{
  "num_hidden_layers": 14,
  "hidden_size": 256,
  "num_attention_heads": 8,
  "num_key_value_heads": 8,
  "head_dim": 32,
  "intermediate_size": 1024,
  "vocab_size": 2048,
  "hidden_act": "tanh_gelu",
  "norm": "layernorm",
  "norm_place": "pre",
  "norm_eps": 1e-06,
  "positions": "learned",
  "qk_norm": false,
  "attn_scale": 0.177,
  "bias": "all",
  "tie_word_embeddings": true,
  "parallel_block": false,
  "init": "normal",
  "init_std_qkv": 0.0357,
  "init_std_o": 0.0,
  "init_std_up": 0.0357,
  "init_std_down": 0.0,
  "optimizer": "muon_variant",
  "learning_rate": 0.0145,
  "lr_mult_qkv": 0.5,
  "beta1": 0.93,
  "lr_head": 0.00954,
  "warmup_steps": 200,
  "schedule": "wsd",
  "decay_fraction": 1.0,
  "decay_shape": "linear",
  "final_lr_fraction": 0.0,
  "batch_tokens": 65536,
  "max_seq_len": 128,
  "doc_mask": true,
  "train_tokens": 363200000,
  "max_steps": 5542,
  "dataset": "wikipedia_en"
}
Each number is 128 + 24 x the weight over its row's rms, rounded and kept within 0 to 255. Layers, rows and columns count from 0. Numbers have three digits each. The size before them is the row's rms in percent of the matrix's.

# up: layer 6 MLP up, 1024x256, rms 0.156, rows 41-93, columns 0-127
# down: layer 6 MLP down (transposed), 1024x256, rms 0.0819, rows 41-92, columns 0-127
up41 095:142137146082137117151124140151148176132109096105078162105103102179153124112135115158141106140107170129113076109134111141110146118130091151145155118155116123156139164129081093145110124133178139118131164143138134133170145138126143135148141130176128152159132166114130118113159121123126109172130165102139131107073156132112099168083106111130142095117102122102127148148120096161108144089094
down41 097:100064061149154123137104130141140127170129109123100137113090129139113108129151116117151128119145133139139102157088139130074126134109117144066148128069143117158104115100144120149149127110077132111152146126113152127097159090134127135098122129142179125154153109107151101087084132124095103152094098123121131112159120125153129136130125120151107135087143147113137111171103148077124155181107
up42 102:124115161134154113129141106140149145112084126098138129112170099178114121138134150123131132135138136134147128142117101142138114057133141109119132087123084117153105149102127143154152119117121180121118143153140121157158167116121135114139148108129151168151114143161099170117108118097138109079136111149101139104173115101131092141132134154153182110129125125146140116075139105120171127168134
down42 103:155127146095140117140098137165138108149108141109129114167125128181121104105150110144132117137128172069145114155112108124094134093168135147140118082127179143131137156147143159150133161121137131103105151112130096120113137138132148109140141142094110138125116110103110112084106097156137122118111131106151124170114150138112140174098116159177126095081132121117100133097169119148119121088133
up43 094:120122107165117121095123085119158125100120145109116140102122143089167148153164131100131162116117166141168110149140157119139107110135126156149110142151156100144198067144116121121107114119089150140119153096098158108150150109130131136126107124113116102140123153114158126141124074112126152135146096163163140122109161175113139147099147119132141137101172117117115150173107129137149143100121
down43 098:142099136118149097134161121112111161138155123154126079144115135159116135119152122136154133173152134098131108117147134172145113106143114119108116126110115135095120169141184102126187130172124115096145091160159122095124182125129115133092133150105142125108105117110090103128140148105129127089110138120098111133090129127162083121139143120137142150148138169118132135121118087096109148160102
up44 099:134140145148118115116141128118137112136102141132174105130164116084107109099146109109134129138140170181109095099077148162123127119136133126141103101160126152154124094109136122114117191162125073130153121152128135152102112089142112120109107084109123130171120139144157120132115149122127141140144132159130154119126145089119122119127157171169141131141118063127099169128110136104122142097131
down44 095:088123141123142177160133103134135110112159157119164146130151122138123121100144148165123114129133109162154128089073104078119135065123123142129136100160104148175130112116136148177098188123136110133094141116169098109112137139099110140101131089125128131151098109125170108124159116105133121186105107118091174117132148149153117109144131129162109160120136102102132145119065098120121093127118
up45 094:121149154137098139143107128155158143164123093144095153108130138109160135082139114130142127090115119106169106148110143101144163169125124062089144135117168119070138117118095153095152109154111087112128128144122083146112153102142109106135119146112127151116153145108099132156167143156095162090116140177152077160167149085104083121135165164114112115152127158154143148159147139115102115130080
down45 098:153084138090127103126173140139114093139131101134160127113131140142135131135104157126162127153076075107100123166145162117139103161128145103106105141110133115147107114157108148114125085136111163164143188156100133139179132181121154121150153118112132147136157094134092124141160106145136134162134129117130097131111098086118117105150123165157123115156149115125145130144125150133109142127120
up46 130:122140188138175144128094161121156119138161129127140108140110111159126126127153128129142137115139123140175131122129142098122141126134107117118089185161110083094121160120142130181112133137125118153128118109155168132113109129122107109113190143176110090118118114109163119178160111110130117155130093141090134158135130139103109136149173143108125153128122080146136146159164109109136153119076
down46 116:125150139142182139120103150100145109169140137130151120133119149116086116141093152146114126094143128116133136129128141125135143188127104116107094160133117138126123095156114135159113158122138130158109134128159139140127124145136158125164144075111136108135149153158119096138067149112108119142103121145117135124092130134137109095115124165127125134145141100110108172135162098091115139106092
up47 100:128148139100133106158113096121129097136144125106132103117107122124136128097140129094128103140085150113142156115089169108121110137121153154139105205095154127128118088123166118126148107132167125144142165104122147141103131143126124095140133145123118109139105123134110099120142136139133157160092077091116122141182121122095138152162153099143056098115142161135149089074160165109104128149184
down47 103:131097166180153149139106145126109171096068142137126126107084134156085144135138146158106133096133148120115123162114114152125129122092107139130109105130083118145130170160077147122106144120159096162102112130197130130144154150095097097152119141101141145142162168139134133154127103118124113127136117130145152123113109135149152118161154084137139149138126104134134113142125119139154128097130
up48 100:087158150089090125119119095127104168165154120127109125147163164120118135113129136155135112096116098106118092145150118180197151138150119144158125109170126066116097119142142105131123121176127120118126094089100124100166116121125153114151112149170111152120121138144153113131146117163123166116167083100151144143147136163121142160093072117118130104093090128119140132181154152143106139123110
down48 097:144110129118143115181122114108174118140153147131142146145120115155110149127135102170142118087128177153171111091122115107174146200121102138154171121133091115149136097093098123158121119150154115103139137089122121102100169172100141144151099163162139114108127131123161148109156115199129093130115125113099147159137105138116133115078140115142135117125130128118119107072121150152116103137136
up49 095:077128127165137102158099155142110142122140104092145137132182149137127152134122152134161154146109175079117134097151118144127126109151130162127084100157158140142120114138155125110156149140123132151142185130123120100101128143124100123131120127127108102119138122122097088117112088086081130121090109165158122112097129123138099142144123151122138169154127094143095118096117083182141171118135
down49 095:138123150103147119091066168160170103142218132113133157143105105119093133158147101127115152126116154116130152144118117099138143177141133147113113061115122114158068122113132137147113139123114109134106089126112108128110146156146166100130107137152135112161132125126120110083135166091109113136133168125091112142132119095101149123113119128142132086127148131163088148077129120111109121065126
up50 102:111143119098166087122089161131147134140107132121129109131104136137104147114139147111093139135129134114145138133144156113111182109144138136115141155105137175126162123078122122124164140100123101158075154114161127136144129137112076166121089114109167077083077092134130181162129096112110058111158108097110099143127155131141096177140177118146138140112114141124195138164124062108121119123112
down50 099:171104100153114145082116138171140080069096143161137136068114114091135121154108109151161142159165141167107145149113117144130128126118126159139108130141135086110153126139119132124130085125114141148136132109125138114144123101123105154118132111132113153088100150158113103152134121143126104121117102086164075116143159153109109151085079125134072100096122132137199109126135186142132124118088
up51 095:096138149194184172108127137129146176156149125122095150176114144126121118160091155110134153095128110114151158072154149137143127106146072114099100140145100120140123165090158144154130117162118157137122167113115144114134119135132151107112140128150144106108114133177166127157160134147102104088153090122134179101130130159155112132149139123126147113154131096126135181091157123112139147112073
down51 088:101092121129113131133067087081163132134120139138143111151116071115131114109123168133144118097146171127137161119108114094143132138130147129129122157134117116122143143104127113131156137188153111095132152160130117149162087119121093101132143105127118101113138103156157135071114087111100088150128129135106127089114122133120126130162157161108154105167089126151123162134111144151178162157146
up52 099:134164170148163106074122119099100106144147100151160138133130143119151109150123103116126140125086178135106086141141148109125098111163135131159086105127133078168144172089121084111144171119123146103173112091095108131133116135089130122106191121116140169181101142129127143140131160131120096083135139121081163104138096180105132136126142163121169132169154101126114150128104181145116111172112
down52 098:124105097090146126112114167187118095132144103108143143123102119117102122162117099098142124142133120135104154156119103142129142116105168126152153114124120129134130136116134164162135098131123181151165072134185120158128119125101095098139139148118145158120134170142160111108111119152082128126116142174151113110142158122170158074125121081117116106162150156100130115137090132120118137104136
up53 093:118101088134140122093117107107145110177147084151146117150121145125134071124146110120104146128139095129126127107112128106181112151101142096183121144098138177097153114116129103129137121156091124135097127111125124111161140145123147154134120095060141163127141123139137118134116119118140111125122149100175101116138114108125098155164171161115132146112151168118113161126155103142157111148148
down53 095:126113146148117128107153137137153109093110110177103176116159147143144137111111141108145112104145124108121134142120149119114143108146150107164094105142177125110123131147129134137098113104138147090123136157144131137138156121124158124093091135133109109103103146095126146139091194128111148095111137172115156139084084141136155137141113151135125147104102148103153126165077095164143151161093
up54 102:145129162104157156150137105107131106126121107133145141112141116115098133123098125125130133133117128172121127137068111118132115141106099123142121147072139139119109109163187110125123147161121146144112142094113114162169152152134168101103128105158102120133166174163173119127130100161162136153166159106125154118163127119116136129102131143112180131160135080131149121087142130155176149132135
down54 096:117135139163113160175129135110126145138102115126103124125140119083157115115098115092092094136136150094178096138157143137102133094123126107080110149147128142114133172181102100116142123133118124143131116120136125152112126149102122118115100103162134095187151120088144153124133185125138137142142147105175127125148150138142103165104153129167122132148131101115111120133140124144154095115125
up55 095:156131145154105127120119117139163103100125154124092148112125108105106111138118110101093113132142155114190133119151160167142165140109156118075111160078163153152153161154117115125157144133147112123113125129149168129135135117154091131127101118119093101137160163165127115128135113181130135118134159145109088138149125081080130129137147161097105175123108140118105109117126110122125130137144
down55 095:100126097146121066145128124130094132129117125113112158111110165092113122116143129144144152138100133130152135157148125118079133152140111125124165100131166153142130102172123105081136098114158132109148149144115118135150132134158110125125138180115149164156157119166170118116115132121136127139124121165169139111157113053135115159126114120085113101152140120146123144114081108112112127108137
up56 097:139147149169120135099129128148109131153108146121129098134129089117098116145151166127132152093178155133158092150121146151122114160129083155108129136163108148144126133126205125122105120147133118131066136119143131161123139103126131093125086119141129143167165144139131155120092134165105153148140085138126141119143098129118094126127117108095125139113088107122128121166148102106088123128098
down56 092:103097121175070123144115114113101108175137086094104201144125137102125123144089135121122095155090104125153150159125099102118118160131114173121141144111111131107160137148116116165115128089147133159154151139129113118156097172101104122173144152145097102114093160127140114090138091108110127124125136144148132075126130155088148138153171135085115097178140142126118128113135100162130154137164
up57 088:145123106114142092117168160091115137162154140098126074127141111105175110090122110102182129133183129112082122108125117127167090165103131148110136141163125136161075133134147100138110105136144132136143102142108143122127150105145138127126129112162133101118118122142108105120181130130077105125122144173170118078071128144128137106097191098127071138120158087148142108107113113162151157135114
down57 097:137158139128162048155116125158129139151114137119106129148113133146118169114145147171120145146111103122099127129113120128085113113109141171146086059120145160146129159161132162139119112144163140103110115152137108113163179117120154072143124128115126129094077137105125162124128095137151094135133158140133117124157103158142151160145136125107163149156103146108148163078119131083133133129102
up58 103:096101164115094136089136140141128150091094158123155086130134139082134113138107143125106145152116086141115114161108097125130127061129150101113121125108147145143178171143122110123130125095098143110108166131157110140166133132129128115126083139128137143175097144157124112150150121089114120094162110114144111134167099159154101143124127104082148130108103125109141106096137185097159139106179
down58 098:154163118108108071165132102083150118134126104164123139126146104150112120108131109137134109175094127089124128115138144124148134141120128145110143150108159124121131120095202142145096134107099116144109110127104161160124161113115157133157126145130117089122111144136107155125095127107139094125119139127160122120134152113169129089097127109125143099166137134099122176143161159110129076170088
up59 106:118157116159143106110165107165154172101143083137142154088119098133119124120138165164080115134119123122146084163172150120125138132120096086160125118130127140124131081177153121142092112136115135146116154140121141113129118151109140103118167125109127077110132149122166160148131105130158131105176189116122135165189158095099137122163138144144108160127146109119154157116131137115119141137115
down59 112:129113122129148128120171141120114118109110114108137182094152142132131112134114108126191119116135112141098129079128129164103119146086107091163152098152106118078110150148130160137131122148121090159128111111154136140114115122178112117096172097112094157104110131099113172116104117139152111124171136173124138109174074101092129078133148140146141133124111141156092142123114126114117158150136
up60 095:161118093142176180191162101111137136107175137126131088137158155097145123129095124107075110109128148164096134142129098175158169114129167098120144141102092129057124130144112124154110101147121103151104136163123121100107109156115140153074162136114143130082125148146172138149115122174124135139125150109138079109090156171164134118111109107137098176153103129133117088119122115180137121113152
down60 093:169135154130115103143107100113128130142165123156162080104109132136152149101145129112124141089162147126133157112136154132113093110153155117125139135154152164183169130119169122136116121140140104107093184110109089089130140158107113134097159110128109116086153109132074119146125116100083088172148084139107138130113121166117115149087099131153118136085107113135157152119102190128122102131098
up61 089:111098141155149159131154157156124179108167093137135109121104126098120108109118159129096137119124124172134144090133122106160149141136101155112170086126097119123100138073151107110115120127095098106104179088121169119070136091144160137135143140148136168130133156170135139111126120102122133077117128166167125134138117118164145146115145136127108120128143153131193118173144138156144129132115
down61 083:113119129079127103109130118124134125133102104111124181112144087147166104146104097101151105138132144128098072139104117147144171119148154145118129131145174128094156111147194118111132137160121136093148146138128155125127107138176113136123105162086119101129099168137147138120124135179148139112114097134115084112141148134137147132127083117122159116131143142126140162089109094128143126122095
up62 095:113120116167124138078163157133124181157099139114139124051137096089178104159094150125115162133152147140148109141127126151118128122120166123162119096085123161124127141103105144178105111106094119132170123115137133121122124124147114129128184133111165112142080155113167092072150129135129130100145129105115145117084113090115080129143137132116134113136107137147177121139126158147131123151118
down62 093:114137134127113152103156135134120124136158167155081133158148155158194149125131145143129102140151113113112150093166128155118119097106116151144084126148179118099157128111157115138132112116123137123135105151101136130092127130100130141158107114137091108121137102181154138122128149125137109126159170123137143129106122160145140126155113145115135124135103184101106112122178096114106150126127
up63 096:146136109109159113079126113095145113108131148114107142136185113115116133133116148144071152082184120126117152118154134138131150097146131117082153128137120082135134116120062125179140115115144128118111100125113123092172101152152181145128106125177113151134147129138103109088134126118154131131143186139110129143093132153155118091127153115120115125115057108122126120153154096125142132124132
down63 101:117098133144127137123135103159126137130119097143118139136101090113125126128154087151142068146143137074175130134106132103092089147191106115139108087137102097151171148129134105118101162090128151138110112152159087185110094093104189146102137135148153099153115096136141156114116166133154131101105150129159114159153096133139135124121127125073125133093129131113070149173135156112127115117101
up64 098:151170121110143070134141112093108130088136131153120104072112134119122147131104084135098137157149141068129145101129159079125079155138134136106120116130138160138135166130156150113147115120143100156131147147174139105112104148166128162131132119148132119130138162136130162150130108121133120086164146137097084166136132107086151118178135134147170101126128120143105134150133120133135115150173
down64 099:097159122114089126050122145140106114192109159098150089107118128132142119095113128174153137101143144147099149101097121141115140165099129111128127129127138121137123158158111196123096146161053158120116159119109165153102124133115077057125136150127125110124106097116125115099113099145105166122110094111123125147118153114121136124123142135081133098150164112134169135118163111113126142105122
up65 099:141097082127085135113134168096158094146096128144110112141119137140160109138117101132102100124111114143111062161119132123144122122095124163127126169161130146075157116143151132104150130161163131115164130101136171151132108093166140156126165127149153141137167096129070142131149138153104109128138150141141112177119119154158132108118137108104133147132102085091119119091096095122121127142069
down65 095:121148174140121105116112132121094126165061158091127095095105151119104123154095124113121122131119169108154136101114140118139165114118124118106124111096147143176144086104115142085143161163118160145119119099133145166142121142113122138109111102129109172133157103114154137154192115104152088087155133156145140136121127119097137101123117135139114146121136078118138134099105127099120123139111
up66 093:104138128144104114142089112101149127155142133120097098136109125125103142148136147103154174141149113118128150109129164115130086103118091138112163123143110171107135135168136122105131137124111131096175135158127098106138142137089117110151156169134139136110111184146113112129084103149114137190129111119106115150148144111117104168187084096096145132113131109102121137133134088136121152104173
down66 093:172113139118102128124123084160145114131111164103124159111113125127135130107148113091101157152142090150143140082109078156097104159170115119118145135117094152110108158120080137074135106132120139164162129136152111117131128143113121118143103131111169110115116128113144136134122155176102156105171160148118138161094136116155163127142076088079160130114123144138142156137117133124109179126128
up67 098:174145094107135089135145152140145152070135186163140143101093119113100143129100119142141124155127117161140143148125128100131085070135138144142110177137179157141104147076119103144142090115154137105132138098120142124126127125097146128150120152119085120134086159116107125158118126136106118120117144130124156130125118118181110125105136161129121135112110110136073203114144105136113124116162
down67 099:126124141135108115124166134154109120153133105151136139130110128155187145137113109117163131149131138124115139114124140156163142165139120139107109143129114135103120142128161153106080158097132147146123104154136108104108114095178077148114108126101180127144109134104182140142113162185137114121119129103101109083109129170137123098130139088113158095146130130110150112141132165147140081130120
up68 107:144137137127120171159112160131126101124109112156148109115122092100154136135125122138143111151124151150122095165125121123089130136172149136130160121111111113139136123094135112137120162168176088129111176110111147156096125148156102152103125105140160094155113122137126134092113144128145150121162094145117096145133156142150122133145129122162131158126158103156149121105136135149143118164124
down68 109:130165132161151177152141130135150131161083130114131085084145156089136150105138128131132153108104131150147117169161126133110166089168141160159157100136120115111152124145130121122116113151120142148086124118133092127113143083135110135099150127123086093120149126142113064117187136097131126138112172099141130107139085141149103135149146133094151124122142136143151177075155113137136124140091
up69 096:138163133130102130133166124112109145096111170098080160113103167102122153108092173122137112112141136113088157130106154152146098121161133139114113158095171114102143130155101084134123136178155106109129125144147132110173083178133097198102090142078134153112138169118099126137139122131150155116109130147130130121139131080117140196112102104108125103114102113138174125122109139121115133144122
down69 099:170103048135158126139201177110102162154148085103142125101134107112096164118116099142178135106165149109137124147150122102098149148105140165119108145127138128118071158151165101128137140119126126149181115119116118140131114103117171168201196124098133148112160120125159159126073121107128138128107114152137087176139135131112152110166089108087173136122135100109131165105107119187119128104108
up70 093:134121158172139180072120106117117146131135133103125155131184099111120145155095121080158153100123105130139137087107105109129148150092132152071093120142101079126110135094145105101174140134132184113086159155111148122089160138128085101162149139132136150139117098177143157104123105157122153110125126111132138124081106121146126120150143114171137145104166122128140105121145133148133105114135
down70 088:117089137121099114135112084129144151174119122127132129145128152172117121094148112151161153107142184121138165160086123131147154141121134163192122170139134086135148145119153120152093144133138115115117159130155139120144114163122129118117124105113091090123121108108139130129133106106161129107148115102134119115075115168129137160084045103077131111108108122118159093151157157152099121188156
up71 098:124137133129140153065135138115095110156099139144121130135163121131129175128098124152151132097150148144090096110141108144133165098110126118091165098128123168123110137123150161114090103137143130119119141161167162116132094141151141127136123141141109158129100129118123058153134122139138136120144103150104144101147108120135112117105141157111099113109130100136152134120136098131082142111123
down71 096:109121115127096130141082118120187209136160159143153142111105123118127164152154144130117123083122147136133107129123131113110146130114080076154160111166147166113118139137157122145118106148101126144120142129097154151128112157147137114094140148122088102057133142114133148103087139121154144111193153056152105104144107147122121098112098133159154142125118160116155093133137119109134145151102
up72 097:181106153129139099177121110129124146150162142130171106124136170189092185127088136110122130115126148125166130145099123141152105143096154130155113150133153125117122167121118120120147155114131129122147096110119112155139110099135120142119180147153120107121147128161142145117142094145085176149130136107163151112131121114098111088115090116125135140103164124131104135140131127116108120119130
down72 093:116134110095158136205146087096110146139099123109192123115142131153144119141102143150126172163132100120116129121104125167101121171171114127128118156129125180093113109099139158116130142105116121086164139139116133155078116127106122092114116155124106144135127129103139105127137099154179138189120126097087135141115151166101139167127112116113099100129122169140132119114166118134119117151167
up73 104:134136147098132164146123153155123116136128129092087104120159100086132134141135164141111105127132080158125173147117159140109145130111084118114133148107128119141140149056133138142170155118115130113138130095072115099131118186137101125067151087114140106127138115119177119075095150131130121138158135095114121122169124082142120136121136141088075117169160145114149150152126143144143106135147
down73 103:122138138119116165123098098143149106106144145103174150127117098172125098105186119112124130127106131188095128100128127137137083118159128176127086131124159104147124136117150162126095130120083160107135115159123155132088099102079102104144129142126176182123142104137104085138162152102112134111136106146161159096089112132144135118148114140133168108108118121160150094124095106109138134158126
up74 098:152159111154101123101065120082113179142116108111148120146147100152093104050099110167136099119108125108129126115124124112132118131126138140124088164165156112089110133143116140117108138178110149166097094157119136111103152144112148112076096112178130139100112145123129145154132110132113071136132087178090166175143176101162119096102169116108087119138144123125127120132136152131115153133161
down74 097:169110141102103115146129127116095142095134140123150151166128157140108154108166090168143117096109129118096147130157153148120113114106111149154156123176119169121103141179163109121087097116140105122167130081131111188111105131187129107111105154148088159108178177150122072103115102127153097141144106109141097128111134159163160103140094116111123109117134103141097180118125158135118142118091
up75 101:134151136132165156073114109121157108115098121127137167103140103150142124097118116151136141150128109077134136123126115141132094136135106100118148134114156145102148085110085109127136134163107101142098077137096115150089136153101104112135104124155137167099155166110132069139172145126113141136154102104112159072092120168130102143197123137132143139104138135111098137127140137059136127174174
down75 100:123124136138122121125158084131113153123119134067125143122125122103113108135106086120120124112135149178158124138157148083134111122115145141127166151099154133095116098122113110090155135156115119146129119123123122116105086129118106131086068168137147097063147110101144163100107142111198103142143131132101137134126098133091121138139105157103156118118103126125060078094118154126168128150154
up76 093:124128142156131130118118093121122117119140106096146161142119149145116150155138139087099108094128105111113135162123148122136144129132117092140112112156079135123115107132128107135157144174196128162181176179120108134169183109097091112135117099128124082115112144143140109119152142128119125109127130104141168113126143130103107114156150131150130101097126132104141128145153146162123120163101
down76 094:104128113099103115159130173145095140094123151161111132174123143138154124123147135139126080109126098125121097114093129146084108134140137135107147096115111139136108121114122131098151122115068118122093137131175112125127105102124143114099160158144152138157156139119173098160106146121142120131132127129184152163099107127153110125114147115105094125094109114112154110170146103137132113145177
up77 100:108150164119108126142149116139150125123107129157143125121150133146157090107101152165144162115172110120103099122119125129117100081142163123090131078112148126105112132169103146126070133134152141119166136134130137127178140118138076155145146153131156176125128143135068122110167090115158105111125107161140105090117129129115115138136110190104120109139124132088146188126150103122134134150117
down77 105:145164124105132097120122143160103089128104113151098175124115108164165134121116120137167101107147124130154111117122103076124112166129147135118107031132106068137149130152138151107137092151146126139150145107183128126109123145105120175126136085167130091136113168093134139074116099149163104108106168149122114152120070133133116126085110111114100197086132143137141121152168068138126126117143
up78 093:113119134172052113111072124114135202151119143134117121122107142099145109158100143131123144055153112139145146106082115125125121152080141142138115127157133126119154145111149144116055138152118110147143179149138162127111101127100131103152134147140121122093103164097142114123116159126100114132130118130124121108161127109119148107100117135148106166133121154145099158124128152146141099128094
down78 087:119121170140108129154154068102126167152112111150129131134109134169168112098133134145037146095109135096118127140168119141117130135109099138125159125152094144109173132117181111100122137114111135089112151138155097135140109152097136147104093127154151123134161184127113123153139127084165132125106160125126088142141154155135136098093144139163158110100149153136118121137085141103095150118131
up79 097:165121092155154168130114144117192140157097136130099094120106137146133111112131125160127133102128149129105113084124122121118149139142159132098121132126113154098123092126115124132100141133093158152181101140132123163088134117101173125142130132087111101149104132156141102153142137096075136157126116136138135145114140119171140150095160208160055174099138126126113113105116118135129116166139
down79 102:099158163120119123137148107131116074122113085129108155142103117137169142109128088063094140101152168130123108161099138132146146114129148150129152155107166194172125108183089163127108129148114109114113120149127146121114124170136155143109123122130112152095097156159129106135107098134128115126115140131090145073110129157150127161086118159082169111123137122158144112157108147143102120138186
up80 099:092131140110116143068143116140124148127162111140117130118161151123119134120109128114108132112105120104161101129158129152145145203113102147125168090078137124087149135116121096140110190111151131127132151159118119095140128146108115128134132131153129138145109178176120053113137117146156108157148115130142092162137093166111114129109142084139124124174161098107144099141105123131103146140149
down80 103:096096138161115085130125118149100102082137132103092131122126096119095139155104136113102086160136133144113149131127118094120141070110146134150144112133118145128087097081109120150175091130181111125132115129149161104103135140105088126075166151137138132112131135123118107144145120133099131127135132161117147076121077112124150104128173134141172180120108169134123112149124142129139146155122
up81 098:134135156125112149145142137130127120100116123128116061130123103118145122173120128086096096105115126126153116084128154113105123088171144124112111120152140093092136115182116128128148164150164079124094121131114164125135078154148120106115147152103136095133130114144109112177142126141157141125126124134138111115129137151135121116129177164101144099141163129104146182138094107174116115165133
down81 104:101114160141096146097139101133114151147103171140130098126132124129113127123107115139119123112141124100101162134133085118125094130151113141134108103118142093118143133138160166161133117111143159129146133151117149129119117182134133117104155102177157102094151134131093165156128116157152140111122112145130103124149150081141123163101101126143108174096139109128122102106125185121109139127133
up82 105:140124131168123089140133106123150132156140107108164115137097124117119122109145146128104161170114132112115134121144113105133116158139150093130094174086151115129148107098176075121150135127104111177153130127158173115142165088103098141163082106131112110109143129109153166124101102101121111150146124120142116148154158133109141110143137081179140117124156144158134168122116116144121137077116
down82 107:095155138166124121158147161143117100129152112122128141099118199073136133120129154153143141115103175138134139142145109129101157147174110141090117178118102155141107096147107129132135069123121155118132065140155180098128150135111154137127140099078115131134116110105122138152141096110154148094106093131115127127098091097130114111134140138135099114138145153120099122157152160092088130150148
up83 094:102139124121160100095124177088116131127196108149109122163114116137160135141107108120135117136128095183126127110149133122055115100149113142112112153163100177157110182120160103119166120164132134153149113096090119121121119117145149170117119144118149136125124143161125118143149113099108094106120143164162112120082158097144144144135128127129087132072106108127168123088112140095143097157094
down83 099:093091095124145108096153103112142139142143124111136113152148130133163149144097157136118117101122117127120102142118110108141117117120119148123152145100151123143168125133112114099094112128113112104128148169130114141172140180161162120107136123167143086131164122121114150104102113068153146128114118090164130139135164150112154128172097104095136147151135130135163080083148116137119116141154
up84 094:133119125102136137134120148080138182084157087148061143177144092138122155153127127150138115170113169119133138090153130126146126145099133163086141174153121154121127146140089129173104148115153121134100117131131117128097140108140114108156094140125107175136095119115156171067146141106116146120092090127126171107117122124138123129160127142098120117103152157152166147113128147086118135121140
down84 104:166173130158161159115136118149108123141064124143130143129102137206110125120135127110149064148119127124155110080132117127093140131115095079157115126141086132162165116137135101063162129097101096129085113149137121122122123098126121109126123126087144146130138185113142150110110128163119174121095130079153108130102118092129106105154147134158179122169140109158107131151127108121129140088110
up85 098:100118100143152084123154159176113139091124116150115120121145124141139089164111102130169100111119153146144111099142164132106141128109134143133145103114132114139114133143151118132169140160086131141127096117144112164149120177087128135114127141121124135071130155145122070173126138126136124135127105105119110090131068126149099141155089145135159112174150139152122121109112129095116122125109
down85 101:121139144138162090117141126153160123182126144127074125138112141159128159087167126092147111108117144120106146109147155110112137148140140125118141165134141132160125086166119084127084082103123148128136154128162126094118134150141103136135092137085108101169148124143153126115122093151138111102137094121129137159127125122106115080148162132119095126188138128163155121097134109129152064101105
up86 100:140128133120149101131135139095141101130108131095158155157162114147114152154112141092142134120138137068105145137142144140130108136130136136164140139119121117087121128174115125067076114135115115167123126172136142109155122153088142082095103133119136147088134169126105112158185161078088188080099131153128158124148130161140149118137097125135140156127140099113089149099124118134136121110082
down86 099:092097140136130097125120152159127106145163151144127155126079107158075124118136113116159128085126122145151195117139169108161139123122136167119135078132131111118140054134132112081145097113106133134138120126125113127164123162146154100138087124124119093098100137125146140158081142077110135167132116125125149159140132133156164093126088119099129127094111149127129147131149134094136077115182
up87 098:097143165129099070136107128103142157099141148118112110114164122173205079103131142146087124123133111109131166145126165104159160116148144111144116145152135111137137129132114166124104116141121110138107125114146114101154180119121110107131140166097126123118121126167167102098109084135094140122137123121151109089154100144107117089157153166176136097142139107156113141126163093136128132144114
down87 105:128091118157111147149084097086114128100132128094128142131093078151128132102115149164118150186150120097104110138136132137161142136084141151159079137128167073111149133163139126127148113099131135158124134132122132136132145083095138120102106102131102122092136112105127191143127117120119134112152124104129115102096104144170157123104086129155142095110103129100141097163132195167140143142116
up88 100:154110112130104122153095131144118166136154160146122120126125138080137130117119159125146131104178132105156111118069123131090128100171120112123115122115121116116110121140095156061072133087157133131157139133113136095171142155101139088050135141095128108181134109145151188103164110130133146148122106141112143088102083109143115137137140096104111135134143116111123151145137120118139116186175
down88 094:116098118133131140159122115127123135159143133106137114162146124161132149127140132127156121098184151151154131120113127080122129118124140145165137104103084130169093142104161141131170113099115128115165079048092143103108133138130120122110107127118092135126152095143139165141147141090136145106154141131118094149130092145168165149126119145102129155113137152143114107112091121147162125142140
up89 103:116130107125132124102136083124112122144120139168117104097116113118112107143106136113148137117112135131122101173154166068107121104085159049121120074176093103129115111125134132128147127129146137126113152082110120129148149144126146131167123114145139140137100109084134147129166092140127177081165189174089175145157114100125120130137118135121156131117120128176134103153149103087112155127154
down89 108:106123148118179134184123149125173124111104127064118146134126129183125129132100166113149151108108120115136119132114139090126108118093123100120117148151134078148085145141154113114150118117104128138146155091152068135102108146135131118140115144115133147132112145113123113116128111134082091129142151093107103153161101174116179130143142152137116169135100151115145137143138142142104111111131
up90 090:142128121115111145110138136114139159148160111158124107159096151150109096138112158144120143131111139106105095163106135118134094149092084119152161145144149127126096152116108126104126145132055146126076147107106154113096120130124174129142151098113155123097173085115108147112156079099099135144094169121145129108171132077125126142111150135095156113122103123136123100169141137113117109126127
down90 090:166135127110146171114136107107151146127137139145144130150107085107129090147095125110117142147167124132124096109075138132100147090105103124102097106129105115114090172133138119116133132094126138144154084114147160127142134129123104098121138121096110117105123131127119162132132128154164178111143144158112091114122148120157146116157170148141125081121095115090135149108126141153170146116135
up91 098:104098135113128103133109139142176135120125099170135103116104122114101114130161129144166099111139119139119127151162141139086140104116157160104108137143108083138125162144124142107127178126103110119166121138160155114095132135106108073130126181163075101173127112162149122104139110099136188113123130122122154110115133117114114151105131170075067123162145134148094147127126131142132132132091
down91 097:099124162088137142070117087164114156112139133126115138087132139175103116124137105160116137137111148097129097105099144118112100122127065127135105139145153128109082123139127126132098145129174161135123157129113126112164160118159143138178141099132137128118165174133122130181103134102126104162150138111134081078108107105104105129137113141144144142109130135153149144160100144139094122102144
up92 101:122119141095131149151150126123125146116153133158145128126110150098123104115161109114164118124132127115092144092161118126122138102099136084185172120123189157102183104132152153133096076126138112182084113137118146135102104172174128109135080183146146092125143116152102155116136110132157117099109114092137107108127140146126106122196096139138132110115180135156155136117165124123145134139078
down92 102:153145098088128140107123072179119100148155107125129128104111137132104124113121095163142120096160129098135140103131131129156144142101147172089153110142101157150143123176157172130121164095121147188125159131088102104147112119117108138140159141129115100164164160148171133092131124121160157131120141136137092169165123129110097099116177119157122135108175105113161105144074142133148128099127
up93 100:133110143107122128105116133098134121145128086114139135118135131119154112110098141097090105145129122118144109115106157166153091114109129183123146136139129121179117126138130110104129113172130111133135111134121146156149104116153117150177171177158149125114138153142102179143103112094144137127078186097107117099169132164096168141135099124169094156127131131106110147097115147133154154121120